Weights of a small transformer language model.
Size: 16 layers, width 448, 7 heads of 64 (1 for keys and values), MLP 896 GELU, vocabulary 16384, 34.9M parameters.
Architecture: no biases in attention or MLP, untied embeddings.
Each number is 128 + 24 x the weight over its row's rms, rounded and kept within 0 to 255. Layers, rows and columns count from 0. The size above them is the row's rms in percent of the matrix's.

# layer 8 attention output (transposed), 448x448, rms 0.0753, rows 58-63,121-127,185-191,249-255,313-319,377-383,441-447, columns 336-447
size [ 88 100  95  99  92  94 117 104 110 105 100 109 113 100  99  92 104  97 102  97 110 108 112 109 112 114 112  87  87  84  92  82  85  83  91 109  99  91  96 104  84  98 100 102 103  99  99 102]
[[138 111 129 108 146 131 153 115 107 120 135 126 108 108 106 121 142  73 114 142 125 154 159 130 138 118 138 134 156  98 146  94 133 176 155 154 113  91  95 112 123 180 103 120 138 118 184 132 130 102 132 149 150 128 103 123 132 125 113 122 130 118  73  80 116 158 108  91 137 120  83 119 115 131 161 169 130 187 143  86 125 173 137 110 155 102 120 134 113 149 135  89 138 120  90 107 131 123 134 158 141 113 105 110 122 131 130 137 110 122 144 139]
 [124 129 135 132 182 148 140 149 104 129 169 109 126 116  97  88 124 140 162 157  68  99 160 115 124 109 168 171 143 141 122  77 126 111 106 155 125 129  83 154 160 145 119  96 175 140 159 146 154 131 144 111 105 110 114 129 134 137 154 146 115 139 129 130 136 156 149 134 120 149 110 159  71 129 137 135 153 128 101  85 164 114  99 151 121 108 101 134  94 138 129 152 140 118 100 155 159 120 123 170 123 113 153 133 140 162 159 124  72 144 160  90]
 [140 146  87 118 141 124 184 113 104 101 152 156 105 146 151 153 132 140  79 136 119 107 139 154 137 133 108 155 125 115 171 105 172 171 116 144 156 135 110 155 134 152 130 109 127 141 111 130 129 105 120 104 109 138 111 147 119 117 109 122 122 127 115 115  91 165 110 123  81 100 127  75 121 104 100 156 119 140 131 107  85 137 119 119 130 148  78 138 119  78 147 104 141 119 134  98 101 163 108 137 127 168  95 114 138 141  72 127 116 124 154 138]
 [109 111 158 166 144 133 104 130 151 106 121 145 114 133 158 114 125 161 102 123 153 115  93 121 119 128 183 101 130 105 118 189 112 142 126 102 107 166 137 125  93 176 169 175 103 175  79 144 125  92 117 174 128 146 120  94 111 112 125 122  99 102 112 143 119 123 101 122 152 136 133  86 128 121  87 105 132 119 153 124 121 122 151 144 156 121 117 151 107  67  94 130 148 166 111 128 144 137 123 115 126 126 170 123 164 132 120 143 108 136 139 102]
 [103  94 162 122 115  89 118 122 125 131 166 141 153 149 116 102 167 138 127 123 111  96 131 119  96 147  91 178 137  88  94 161 154  95 151 179 121 144 105 103 151  89 146 136 130 196 118 179 145 146 146 163 135 109 140 182 113 101  67 138 120 138  97 168 136 110  95 132 155 107 163 149 148 123 123 138 140 142 131 146 102 165 102 135 149 150 138 109 175 143 124 103 135  49 124 110 155 126 140 157 118 121 130  93 112 127 141 135 154 159 145 107]
 [130 164  94 133 140 130 114 160 125 133 136 109 107 104 127 135  86 117 108 153 105 115 149  98 124 127 111  96 194 117 131 124 101 166 165 145  88  94  89 135  93 117  99 143 127 114 120 128 141 131  79 126 129 163 128 109 111 154 159 126 118 146 108 163  96 143 150 164 170  71 141 156 141 121 153 138 147  97 125 143 135 125 155 109 131 108  92 134 135 138 102 138 114 110 146 147 111 100  95 114 176 132 130 145 113 122 115 109 135  85 117 172]
 [124 116 139 125 151 106 162 119 128 128 117 110 115 115 163 161 161 134 175 156 116 139 122 122 136 115 143 163 131 142 157 153 122 123  83 137 113 139 116 130 109 138 138  67 148 116 175 147 125 120 122 163 143 109 101 122 135 170 135 110 124 119 124 116 131 108 140 137  87 119 115 117 115 119 116 115 152  98 121 142 120 110 108 127 189 113 135  95 118  87  82 103 135 137 147 130 124 156 147 142 148  93 133 134 161 127 115 101 139 102 103 106]
 [150 130 152 138 119 122 150  94 127 143 110 132 114 134 166 142 126 131 142 117 124 127  83 151 107 112  92 155 150 106  95 112 155 142 123 155 116 104 190 103 130 111 150 166 112 154 118 143 144 173  95 142 153  87 120 163 137 171 138 111 100 133  93 131 138 102 141 102 126 123  77 129 154 180  90 109  97  97 154 144 157 110 109 130 144  97  79 134 127 106 115 128 125 106  83  95 137 108 138 145 159 198 137 130 123 141 156 130 147 114  92 122]
 [109 117 119 120 146 145 112 116 135 128 131 173 128 137 131 157 141 140  91  89 132  95 108 176  81 103 141 127 112 147  94 162 112 121 112 130 135 166 167 111  65 134 120 142 123  62 150  69 104 158 107  81 147 142 163 118 146 111 124  78 159 109 114 134 102 141 116 187 188 103 169 107 113 130 125 135 156 144 142 124 122 112 170 119 154 136 119 151 113 131 100 114 125  95 143 160 153  95 116 129 115 113 125 124 139 127 105 133  90  98 144 115]
 [ 93 119 146 114 167 100 115 111  96 134 114 160 120 102 140  80 111 107 129 142 175 143 121  98 125 157 164 143 120 113 161 108 104 135 123 123 102 107 152 128 132 168 112 127 111 131 102 119 132 174 131 127  89 151  73 113  83 106 151 153  57 112 159 123 112 103 140 142  96  89 158 135 126 144 133 123 132 142 123 154 119 123 113 189  66 148 188  91 135 168 112 145 118 150  86 111 145 158 112 114  93 128 145 114 184 117 150 113 133 114 133 116]
 [137 119 107 124  76  92 165 170 118 123 142 137 165 128 138 143 124 144 124 143 116 135 128 120 133 135 136 154 118  90 163 147 121 188 175 119  93 116 136 159 125 133 108 126  96 141 115  96 157 138 150 127  99  75 148 130 133 117 165 138 112 145 115 144 119 156 149 153 132 144 110 107 159 120 165 136 134 126 138 108 156 128 126 167 149 134  97 132 123 160 148 105 121 125  93  77 101 142 125 132 125 175 142 116 140 149 103 139 118 123 124 150]
 [183 103 128 149 112 128 116 171 136 162  89 140  90  99 165 147 133  95 108 161  91 114 135 125 132  99 123 118 103 119 126  73 109 108 114  93 131  87 117 145 150 171 143 110 112 148 133  97 143 157 126 106 121 119 121 107 182 147 124 103  92 102 117 148  71 110 148 117 113 124 146 106 170 100 134 126 149 104 130 141 164  94 172 162 107 168 155 115 115 154 110 162 108 104 114 118  88 108  92 111 114 151 112 136 145  95 130 100 131 161 165 121]
 [147 104 121 113 109 126 102 110 123 156  95 145 173 105 105 144 127  81 182  84  85  96 158 118 132 127 143 148 141 131 169 110 106  94 132 119 125 134 152 164 116  83 179 127 118 125 132  99 139 173 144 122 145 123 126 119 151  89 103 127 128 109 118 143  88 105 157 127  83  91 112 121 111 142 120 105 131 106 159 134 160 107 161 135 135 116 146 111 156  98 155 128 151 179 108 152 160 130 150 110 137 157 133 160  67 153 149 116 116 160 138  81]
 [139 117 156 145 100 136 100 106 121 118  75 107 102 160 140  85 154 117 121 153 137 124 155 110 116 153 139 100 106  94 107  89 137 106 167 117 136 149 135 140 106  88 160 164 114 106 127 124 136 130 124  93 126 139 117 141 106 134 135 173  88 111 119 125 125 157 149 128 137 157 145 125  86 163 148 122 111 112 112 152 124 136 111 164 126 143 107 124 100 118 143 135  96 118  94 124 137 110 139 149 141 127 150  94 114 147 146 156 132 153 135 118]
 [155 151 170 157 124 120 138 136  73 162 146 151  83 108 149 120 132 112 142 155 135 140 163 122 130 115 197 108  87 124 141 150 121 148 117 115 156 140 113 108 123 138 104 102 162 102 148 117  92  83 145 135 132 120 142 114 155  92 131 141 126 127 154 154 116 126 121 119 110 149 173 141 139 123 130 138 132 117 129 127 142 181  87 142 112 165 126 113 116 156 186 110  67 146  86 140  91 106 142  80 104 142 151  55 157 148 125 121 115 169 119 138]
 [117 144  99 129  69 137 119 122 126 125 129 147 111 126 105 130 147  98 128 120 185 159  99 115 117  50 181  98 117 140 143 138  92 142 145 164 150  93 161 128  97 158 163 124 130 151 130 135 112 109 102 142 139 104 134 145 141 103 114 182 118 131 126 112 162 108 148 144 139  47 101  80 189 151 139 145 106 144 166 129 119 141 137 173 104 127 119 140 114 118 124 121 132 140  98 135 139 175 118 107 124 156 103 115 124  81 150 173 176 104 136 130]
 [113 155 114 121 124 144 129 120 149  95 108 121 114 130 129 118 128 111 137  93 170 147 110 118 136 106 122  96 126 137 121 162 118 122 146 169 125 165 158 136 126 197 129 124 101 128 121 136 125  96 125 142 147 101 132 138 147 134 134 133 137 161 135 115 144 133 128 123 160 151 128 140 149 170  93 107 128 110 119 119 128 111 124  95 146 118 142 177 140 115  88 151 131 175 108 112 153 100 125 137 157 105 138 125 169 137  82  84 112 157 115 110]
 [149  88 152  76  90 177 165  93 196 130 128 120  76  95 125 103 145 127 150 111 152 123 128 123  86 149 121 139 144 115 112 122 128 110 127 129 143 110 142 109 128 143 131  91 135 141 152 119 102 121  92 105 125  98 105 121 148 139  98 119 121 162 125  99 103 139 151 129 138 120 117 130 140 148 120 136 149 123  97 107 123 157 142 140  89 126 182  84 146 139 130 108 126 143 149 120 123 127 100 158 123 129 146 115 159 113 132 147 130 114  87 170]
 [161 123 132 116 118 134 142  82 128 133 105  95  87 150 122 112 146 115 145 124 170 132 123 140 112 155 109 113 138 114 140 134 126  89 119 127 108 169 124 128  74 140 105 114 179 121 125 112 105 117 153 149 138 109 113 132 128 201 131 115  94 146 118  96 157 109 143 105 114 145 126 184 167 148  89 115 152 128 144 111 132  88 116 176 174 125 139 119 114 102 146 151 137 106 103 125 147 151 148 107 145 149 127 139 105 125 131 170 155 116  91 136]
 [138 127 110 155 101 154 117 129 152 128 114 157 139 120 127 121 168 119 114 104 103 170 111 138 124  83 113 112 118 117 121 139 130 113 115 138 123 121 101  98 178 165 108 138 122  77 147 170 136  85 147  99 104 153 157 125 168 117 108 130  90 152 110 121  93 147 135 117 159 194  97 134 148 125 103 156 108 145 112 142 132 157 126 129 112 142 146 103  53 166 124 141 136 107  91  84 123 159 126 143 156 170 173 110 154 106 106 123 111 162 138 141]
 [168 176 159 179 131 135 169 145 105 103 107 141 123 140 160 118 127 127 123 120 140 111 147 123 141 105 131 113 144 171  93 140 114 165 124 126 156 103 146 131 174 121 103 148 135 145 108 140 120 130 138 113 104 139 147 153 117 111 110 100  78  93 115 155 106  87 149 169 120 107 109 171 143  69 140 155 112 149 102 114 125 123 145 179 113 107 109 157 138 149 148 118 169 118 143 146 157 161  99  79 126 103  85 137 114 139  93 128 116 139 121 120]
 [ 99 115 121 111 123 111 118 137 152  92 134 137 163 131 155 112 142 140 143 138  98 144  85 126  67 108 137 153 138 109 123  92  90 119 102 100 129 109 175 117 103 144 125 169 162  80 128 122  97 117 123 130 142 165 123 143  94 122 158 110 141 137 157 129  97 125  97 133 142  99 121  85  95 135 138 134  66 151 126 137 122 106 111 135 125  71  99 110 101 135  99 128 135 154 179 155 137 144 202 156 155  72 143 129 107 111 146 127 113  89 120 117]
 [106 117 121 179 186 110 123 136 141 152  92  98 120 111 138 147 147 108  95 138 162  63 133 150 132 150 111 158 119 113  82 114 136 156  91 127  90  96 117 120  72 112 123  95 115 133 113 158 136 133 133 140 124 151 149 123 104 104 124 117 146 145 116 132 145 106 127 117 134 131 121 113 137 116 120  99 165 158 163 117 149 116 157  97 106 118 147 116 145 115 156 110 126  86 128 153 155 132 169 137 149 132 133 126 159 148 131 178 151 158 164 134]
 [130  87 106 164  98 119 104 103 151 139 137 112 161 126 105 130 151 153 138 158 100 119 168 110 130 115  79 155 134 113  95 134  98  96 145 128 108 128 122 128 151 100 127 114 143 146 115 121  91 175 146 112 145 130 132 152 127 117 118  86 109 131 167 149 160  95 110 144 129 127 124 142 119 126 133 121 129 123  89 143 103 135 120 173 115  99 139 125 146  93 134 120 149 140 126 113  80 128  93 108 126 121 134 108 128 174 127 128 142 143 128 128]
 [155 155 139  80 163 144 105 127 123 114 119 158 146 165 153 146  92 120 127 123 104 130 142 132 118 126 118 129 160 112 169 107  97  76 120 100 153 129 166  84 137 135 116 110 111 150  86 144 137 127 119 126 131 144 163 112 127 129 168 112 148 153 103 182 145 111 102 122 144 147 178 129 114 155  98 103 152 115 145 120 153 140 190 133 145 144 113 135 132 141 136 139 155 131 142  97 103  87 113 114  94 127 110 134 149 148 122 135 145 155  98 127]
 [104 125 128 127 142 169 105 121 106 136  81 142 125 111 126 150 155 120  92 138 124 124 110 130 124 123 117 104 110 146 119 145 118 143 120 130  95 143 117 147 143 124 127 120 120 174 105  67  88 154 134 117 102 127 113 130 134 112 102 109 186 130 129 121 148 122 142 151 117 135 153 151 102 115 143 113 133 107  82 134 152  95 105 147  83 132 138 165 173  90 122 145 124 128 110 150 111 135 108 166 135 129 159 126 147 135 110 136  95 138  81 159]
 [107 137 136 151 139 169 104 140 121 150 151 146 105 129  86  84  95 160 117 151 148 121 133 109 148 158 146 103 150 131 122  82 128 123 142 143 107 167  98 124 124 173 129 166 136  84  93 102 131 128 146 191 168 119 103  65 112 136 164 110 186  61 142  99 113 134 110 105 120 128 113 135 136 137 106  96 118 110  87  86 124 138 138 144 152 116 133 131  88  98 124  76 107 121 112 111 124 157 116 115 140 127  92 107 111 113 161 123 124 141 158 101]
 [134  79 161 122 111 138 105 122 142  92 167 124 160 135  99 121 134  99 132 141 137 139 129 139 136 146 139 112  73 141 134  97 152 145 146 134 112 117 119 139 101 137 147 122 123 102 129 138 117 138 137 140 170 149 133  85  95 125 123 130 106 127  67 132 130 108 108  80 118 168 146 160 150 150 112 193 140 142 137  97 145 160 127 137 130 143 156 158 121 142 159 139 107 153 121 109  97 121 153 144 129 175 160  85 130 158 125 175 130 134 129 127]
 [117 176 165 161 169 132 124 135 146  80 159 161 125 159 136 110  89 134 112  94 143 132 109 148 167 142 118 114 121 127 119 153 143 116  96 116 145 128  97 173 146 102 169  88 134 152 142 133 145 105 109 111 131 143 118 133 128 118 125 134 169 101 172 126 114 108 141 185 149 113 165 129 122 170 127 130 112 140 107 130 109 142 162 107 125 145 149 106 145 151 122 130 151 169 118 119 182 156 134 153 115 101 125 146  73 125 112  99 153 139 135 112]
 [114 123 139 133 125 121 123 111 104 171 112 138 144 143 139 116 107 170 155  86 122 171 141 124 120 133  88  97 176 150 161 144 137 119 151 154 151 136  91 146 209 146 103 114 110 144 115 156 120 124 100 156  91 102 114 144  94  94 153 160 137 149 114  84 135 152 118  63 102 105 124 128 123 133 149 136  90 135 116 142 126 124  78 142 148 144 174 125 121  67 138 131 118 156 126  94 135 153  94 127 113  90 121 114 136 141 147 108 165 102 134 121]
 [123 121 153 132 138 128 108 157 132 103 128 107 128 143 132 172 148 133 140 119 158 127 136 146 124 146 147 133 105 136 113 147 164 110 133 122 154 148 150 108  84  87 128 109 114 119 128  88 122 129  90 114 150  90 163  90 126 166 137 144 124 136 147 162 142 110 122 140  73 154  78 128 104 131 155 151 195 133 109 140 125  89 155 118 131 134 127 117  90 123 111 171 147 160 127 178 111 168 134 106 118 137 144 144 141 127 130 135 172 133 109 135]
 [131 142 120 138 105 112 148 126 115 141  99  98 122 116 127 145 155 131 122 140 103 117 151 126 139 122 144 140 110 171 113 106 103 103 150 174 122 112 143 132 163 112 147 142 145 118 154 131  94 107 177  78 208 118 146 105 118 102  93 160  94  94 127 163  78  55  74 117  94 128 189 135 119 114 153 142  97 197 120 137 112 116 136  83 129 113 160 105 105 104  98 158  99 133 166 140 153 166 139  75 156 122 102 141  90 138 141 124 135 161 139 126]
 [151 133  82 116  93 115 127  98 126 162 125  92 129 141 172 135 123 152 137 130 133 178 159 187  84 136 165 106 144 111 126 151 156 132 165 151 139 103 124  76 131  88 119 123 121 103 140 103 153  88 106  92 104 123 149 133 139 138 132 108  80 103 133  86 159 122 150 127 111 182 101 116 133 151 110 118 130 134 150 113 125 147  82 108 176 149 106 136 111 105 133 138 176 134 153 119 154  87 119  86 119  81 120 134 114 133 125 147 140 134 136 127]
 [146 125 121 112 134 132 117 117 143 135 114 127 143 111 148 140 135 106 140 163 172 125 146 161 126 135 143 125 122 170  98 124 157 110 155 120  89 131 116 152 118 123 103 110 148 130 135 147 141 138 162  78 128 141 135 150 152 126 140 143  78 160 108  96  82 150 129 140 102 131 150 169 133 108 161 146 146 159 125 121 119  81 100 100 161 113 121 158 173 118 138 157 104 128 121 107  98  90 141 161  98 148 143 118 134 117  98 107 109 131 135 108]
 [121 145  97 141 109 134 175 119 133 137 113 148 156 119 131 126 116 150  98 117 181  75 138 153 113 138 113  82 127 113  89 142 122 113 146 129 124 138 113 111 116 120 136 130 157 178 142 120 105 116 124 111 126 134 136 121 138 136 113 113 153 148 126 104 162 180 146 122  97  90 124 117 111 134 137 117 185 125 159 117 150 126 122 137  77 102 139 123 162 101  79 161 160 126 129  70  96 123 112 137 147 145 147 136 141  76 125  85 181  74 108 139]
 [102 119 106 113  87  56 159  89 147 142 115  99 135 146 104 184 137 159 115 131 138 106 139 103 115 161 120 126 158 146 152 146  70 149 128 166 115 109 125 104 110 114 145  96 146 131 141 156 135 128 126 149 127 138 138 135 141 136 141 120 115 167 102 119 100 117 147  78 168 104 167 134 123  97 133  75 174 106 182 137 143 110 119  97 159 141  95 129 124 128 128 188 121  48 157 118 150 154 106 138  72 147 121 154 124 149 135 116 122 130 125 116]
 [110 139 129  88 112 125 147 117 133 152 146 140 162 100 105  90 166 114 114 173 108 125 128 100 140 184  81 163 101 101 152 120 125 125 127 142  97 144 136  66 148 141 114 158 132 147 115 119 165  97 147 102 147 114 127 125 170 156 153 139 125  79 165 146 121 103  85 120 134 143 152 133 109 135 133 159 159 127 129 125 120 100 123 146 127 119 118  95 159 142 185 127 133 151 152 143  92 112 103 119 169 133 118 127 124 146 168  71 116 176 128 114]
 [129 121 158 156 160 169  76 156 138 162  95 130 121 112  78  98 109 112 113  73  99 117 115 145 116 151 155 159 150 126 170 105 136 146 111 158  97 106  98 124 151 110  87 166 145 102 135 163 192  85 156 108 157 115 149 152 108  76 127 116 162 123 148 152 139 138 143 129 132 161 143  96 130  95 126 104 101 127 153 103 147 133 114 103 187 122  96 130 105 113 182 111  92 105 150 105 149 175 123 136 140 164  98 146 104 135 167 125 118 155 134 126]
 [ 88 156 142 126 126  93 120 145 101 110 141 118 144 127 137 128  97 109 172 120 113 137  93 150 147 133  97  62 118  98 119 155 140 168  96 131 148 171 135 113 102  87 138  88 123 113 108 124 124 130 117  88 124 128 130 201  92 166 151 135 120 150 111 111 117 113 114  96 125 111 106 112  99 138 191  99  99  96 175 136 142  92 121 122 132 104 123 140 120 199 148 120 111 106 123 147 121 131 133 124 144 100 132 170  84  79  86 145 192 121 116 110]
 [104 137  97 102 124 132 111 122 124  98 183 108 107 117 122 156 128  88 140 197 122  97 126  92 128 137  93 138 147 165 134 112  49 148 144 143 122  97 142 128 133 118  75 112 126 103 154 150 146 174  89 175 138 112 126 108 140 131 160 141 138 140 133 134 130 141 141 110 189 104  97 115 115 146 113 132 117  54 132 112 154 109 166  75 113 123  80 143 113  75 131  77 105 150 134 153 165 119 144 113 138 138 109  70 129 129 122 126 138 138 142 137]
 [120  90 119  89 151 145 139 158 133 155 156 110 114 121 163 102 127 105 139 163 138 130 116 166 104 138 131 140 113 129 115 120 142 114 118 153 159 129 120 111  74 136 121 149 167 194 112  72 126 118 120 102 156 135  95 161 117 120 123  89 134 101 141 132 176  96 149 123  92 104  82 115 152 115 114 150  98 152 177 127 138 136 108 162 112 137 123 133 138 119 113 122 139 126 150 123 129 122 151 101 156 112 111 110 168 130 125 154 154 137 128 155]
 [ 99 149 109 123 141 116  87 134 145 137 106 124 106 123 154  97 141 124 167 117 109 118 116 110 131  95 123 104 165 143 143 171 112 126  97 137 112  69 151 126 104 116 102 118 131 125 135 161 167 128 169  54 102 137 130 159 192 138 119 130 113 157 125 141 104 143 183 168 120 143 145 137 161 133 142 136 137 115 118 132 112 130 131 107 122 151 127 116 130 125 134 111  63 163 175 140 116 123 175  67 130 162  84 182 143 112 135 140 114  80 103 119]
 [123 148 148 130  89 127 101 112 189 141 150 131 175 138 110 156 152 101 109 138 107 162 111 163 164 144 129 147 131 136 131 135 122 139 167 117 114 109 176 111 125 158 128 149 139 116 142 127 137 148 126 164 124 112 100  89  63 136 100  99  79  88 121  95 146 193  68  99 112 129 124 138 127 117 191 188 109 123 133 126 136 130 139 159 110 116 132  79 111 122 120 115 124 137 161 109 115 122  98 118 182 101 169 111 121 177 122 154 133 120 169 136]
 [141 147 156 126 135 120 148 177 119  87 159  89  87 122 151 111 131 149 158 129 140 135 133 139 122 109 150 139 141 115 145 133 144 126 128 143 119 125 106 106 119 109 157 126 116 131 141 158 148 156 150 168 179 116 121 106 117 138 116  75 121 118 116 134 126  79 163 147 130 112 125 154 147 159 109 123 137 209 137 129 128 142  78  92 133 128 137 122 143 139 103 129 117 123 106 112 103 133 146 102 146 152 155 139 130 112  97 121  88 120 176 125]
 [126 132 124 193  91 125 104 131 183 120 147 128 135 130 126 139 131 137 135 124  81 146  98 142  96 105 147  80 154 160 121 118  72 127 106 158 114 158 114 115 129 111 120 128 112 112 140 129 159 117 141 118 109 126 151 166 126 131 112 105 123  88  97 163 123  88 156 110 106 144 145 128 116 134 119 142  88 129 169  93 126 119  83 115 115 127 166 121 118 116 139  84 143 116 132 158  94 144 164  89 153 122 126 135  96 121 106 166 118 111 151 127]
 [154 117 130 128 119 155 153 104 119 155 133 172 117 122 119 196 119 131 103 158 139 152 105 140 154 136 116  86 126 111 124 147 156 104 110  79 120 165  91 110  93 107 130 158 131  98 122 107 136 109  80 114 161 133  98 124 105 126 117 116 155 153  76 129 137 156  91 172 117 129 147 134 143 159 103  96 120 134 158 140 138 123 135 121 127 121 117 141 135 157 101 130 149 158 138 103 148 107 133 120  81 115  80 139 132 144 120 136 139 143  93 123]
 [ 88 142  89 131 156 111 161 133 134 162  88 132 146  98 135 109 122 130 146  98 136 165  93 149 150 112 144 103 108 180  95 128 175 142 131 144 141 106 139 152 139 146 139 151  87 110 174 108 106 105 128 143 177 188  73  55 123 142 112 114 157 125 156 133 140 139 172 105 133 119 141 131 126 136 180 123 126 150 112 159 128 157 131 117 107  96 150 154 145 115 172 123 101 133 144  96 103 171 117 108 158 100 148 161 111 131 120 131 125 112 127 145]
 [ 64 106  95 154 140 150 127  86 102 142 105 120 103 135 131 109 110 147  83  90 177 124 111 110 141 100 118  78 138 114 120 163 147 209 123 148 115 114 144 130 140 140 122 157 109 127  80  83 151 119 141 188 117  66  77 141 110 157 108 100 110  94 130 133 162 131  88 106 173 118 170 152 144 156 144 102 152  96 101 118 151 125 105 157 128 115  96 125 110 111 146 139 121 134 151 162 133 163 114 166 109 151 137 131 174 130 143 141  96 139 105 142]]
# layer 8 attention value, 64x448, rms 0.0401, rows 58-63, columns 336-447
size [102  99 100  97 102  99]
[[168  57  98 100 119 104 105 123 106 140 134 130 169 118 122 103 122 132 150 100 129 107  73 152 136 134 126 148 202 143 125 113 145  91 153 103  72 119 146 134 111 142 139 116  71 121 126 166 143  96 121 131 120 170 115 137 146 153 117 145 129 138 119 146 150 155 111  81 174 142 122 165 140 157 148 125 132  72  98 132  97  63 138  90 126 133 123 164  96 134 114 141 135 115 140 130 120 105  99 125 109 151  88 163 132 114 134 123 158  87 137 144]
 [ 83 132 143 151 116  95 121 131 108 118 140 104 147 146 155 134 105 110 101 136 122 124 124 112 131 180 106 180 142 125 154 116 134 138 128  98 152  88 143 115 134 101 130 157 159 117 104 150 121 102 123  95 122 135 126 143 148 140  93 135 123 103 178 150 167 107 103 133 130 129 135 162 108 106 120 125 173 104 118 125 143 163 119 124 116 104 100  93 107 169 170 140 133 176 157  95 143  99 110 179 168 111  85 183 113  75 103 130 134 154 120 139]
 [155 124 146 178 147 116 141 131 122 160 121  94 108 111 120 113 140 149  98  81 122 134 126 123 142 136 117 145 130 127 134  44 113 166 111 153 129 114 139 150 142  91 124 174 169 132 120 178 111  67  96 102 105 105 112  93 138 101 113 140 192 108 122 107 125 137 116 139 124  90  99 138 111 107 113 143 133 132 112 141 110 140 142 128 166 113 139 101 115 104 124  55 122 106 137 156 145 125 127 127 124 123 102 145 106 114 145 179 140 125 146 108]
 [108 178  89 118 178 159 105 115 140 132 124 160 131 127 140 128 120 111  94 134 173 168 127 116 122 133 118 136  93 106 113 120 134 124 140 137 134 131 123 116 119 111 124 125 134 105  90 150 146 134 129 136  83 142 104 167 150 153 131 107 118  91 144 124 118 122 154 128 154 118 133 142 109 119 125 101 115 147 102 112 130  55 127 133 111  96 116 182 125 121 114 156 141 135  81 135 114 154  99 111  98 108 140 104 105 112 128 132 148 131 131 124]
 [129 123 125 107 133 166 158 125 121 122 142 149 170 137 101 101  95 115 129 145 115 135 109  56 141 116 155 121 139 191 110 147 105 187 120 128 145  87 176 147  96 119 149 128 113 121 124 136 126 139 100 157 126 145 115 131 111 114 119 145 137 161 119 119 103 153 118 110 184 138 101 105 118 166  98 172  82 117 123 115 158 123 160 129 120 135  92 123 166 148  92 134 133 155 139 113  97 169 161 124  95 113 123 109 142  96 151 105 100 128 154 140]
 [102 139  93 138 169 105 111 119 122 145 132 104 127 135 126 124  82 123 107 154 134 122 127 148 161 138 178 113 123  60 148 107  92 142 102 132 135 148 135 143 156 110 150  93 139 138 144 143  98  96 135  95 131 116 101 137 117 162  63 131 128 138 108 127 183 115 106 126 145 141 140 125 134 140 151 162 122 118 107 155 129 160 166 109 142  96 101 160 148  95  94 129 154 107 178 138 126 142  84 126 114  92 127 102 159 116 126 133 166 141 114 172]]
# layer 8 MLP up, 896x448, rms 0.0683, rows 0-3, columns 336-447
size [101  96  99  99]
[[153 165 150  93 109 115 147 122 106 102 146 116 144 136 163  87 163 105 167 113 130 110 158 122 158 108 123 104 120 129 133 107 145 128 124  78 182 155 173 125 122 135 157 120 108 141  94 128 119 187 129 170 106 110 125  86 134 153 121 118  97 145 182  83 115 123 124  86 123 138 140 146 167 139 109 105 113 138 111 198 134 146 166 156 112 115 117 103 121 141  78 143 116 114 131 143 114 153 133 153 128 120 100  98 132 140 127 110 133 103 145 108]
 [ 79 117 141 112 126 180 110 131 177 113 147  81 161 135 134 137 141 141 139  97 130  94 151 143 158 112 109 125 160 162 107 131 110 118 136 103 113 109 162 149 115 135 103 115 139 121 138 152 168 135 117 126 107 140 141 157 111 201 111 175 163 113 144  82 135 107 155 106 120 164 119 135  70 102 141 175 141 130 109 140 116 128 118 130 149 103  99 114 122 165 130 169  78 110 136 106 105 103 139 122 121 125 126 131 126 133 140 139  96 135 125 146]
 [ 88 106 126 129 144 173 155 118 109 108 105 103 131 127 139 124 151 121 111  85 124 133 119  58 116 138 126 103 122 104  84 151 142  83 130 142 150  94 156 147  97 108 145 171 110 142 151 133 134 171 132 129  73 131 136  84  73 162 128 126 156 108 125 130 152 110 106 134 120 121 124 155 113  97 119  84  98 146 140 128 165 131 119 152 147 144  90 160 124 140 114 179 162 142 138 145 128 133 163 132 124 102 131 156 100 125 130 119 150 155 113 115]
 [106 159  82 141 136 130 123 110 122 139 126 121 147  96  96 153 138 152 152 138 133 154 118 134 154 176 154 142 175 133 106 117  90 160 103 148 109 160 118 158 113 195 104 143 145 137 142 156 147 128 114 133 124 115  96 123 117 146 133 100 120 122 154 128 143  74 132 111 177 133 143 161  75 131 153  59 130 128 159  92  87 128 145 161 103 131 124  62 120 105 166 148  98 129 136 132 129 150 134 144 100 125 137 117 129 116 141  95 119 101 176 143]]
# layer 8 MLP down (transposed), 896x448, rms 0.0723, rows 0-3, columns 336-447
size [103 102 101 102]
[[127 175 128 154 122  90 125 126 127 124 152 117 152  93 120 122 119 119 128 113 134  99  62  76 112 193 152 138 106  78 104 142 112 122 142 106 119 131 150 143 137 143 111 118 134 142 152 112 164 102 108 134 125 136 116 144 110 170 145 108 104 119 110 133 147 114 101 141 143 147 144 109 117 109 122 156  83  96 147 155 108 120  88 127 111 127 107 110 143  90 107 126 130 115  88 125 131 145 160 147 153 177 126 157 162 103 138 105 158  74  96 115]
 [125 128 164 122 184 117 148 139 128 129  90 132 141 154 183 142 133 125 148 151  94 111 120 107 113 148  68 149 148  97 145 108 110 150 139 102 145 101 163  87 130 108 111 152 118 164 146 113 159 101 118  72 152 176 114 169 131 132 129 116 162 135 146 169 104 123 117 130 155 146 112  73 122 115 165 170 164 120 149 152 136 131  82 104 130  79 124 154  99 130 102 146 131 103 121 144  87 139 149 131 100 134 120 164 101 123  92 150 132 123 101  90]
 [138 142 150 122 139 126 121 195 157 110  83 116  97 147  93 163 158  97  70  96 145 108 127  93  98 122 121 148  96 117  83 125 154 158 146 132 124 114 100 126 115 184 134 134 105 127 150 134 104 160 134  99 104  98 136 132 104 145  87 109 127  82 116  82 108 137 102 151 153 113 109 138 126 124 115  68  93 133 103 104 162 141  99 128  94 120 121 138 128 125 116 165 138 130 152 138  99 111 114 107 152 140 119 134  94  96 139  81 142 173 132 143]
 [128 152 141 180 140 138 123  94 109 143 133 137 124  95 140 107 149 151  97 132  75 172 158 131  95 140 128 107 105 135 126 150 183 122 138 120 131 100 112 109 189 167 157 180 103  93 183 100 119 102 114 158 107  95 166 190 146 119 108 169 125 125 123 150 100 116 138 164  96 123 118 115 132 112 138 163 124 115 101 114 144 184 107 139 134 134  89 164 104 129 135 131 111  92  76  84 129 101 140 105 157 113 113 104 106  96 174 142 154 106 151 119]]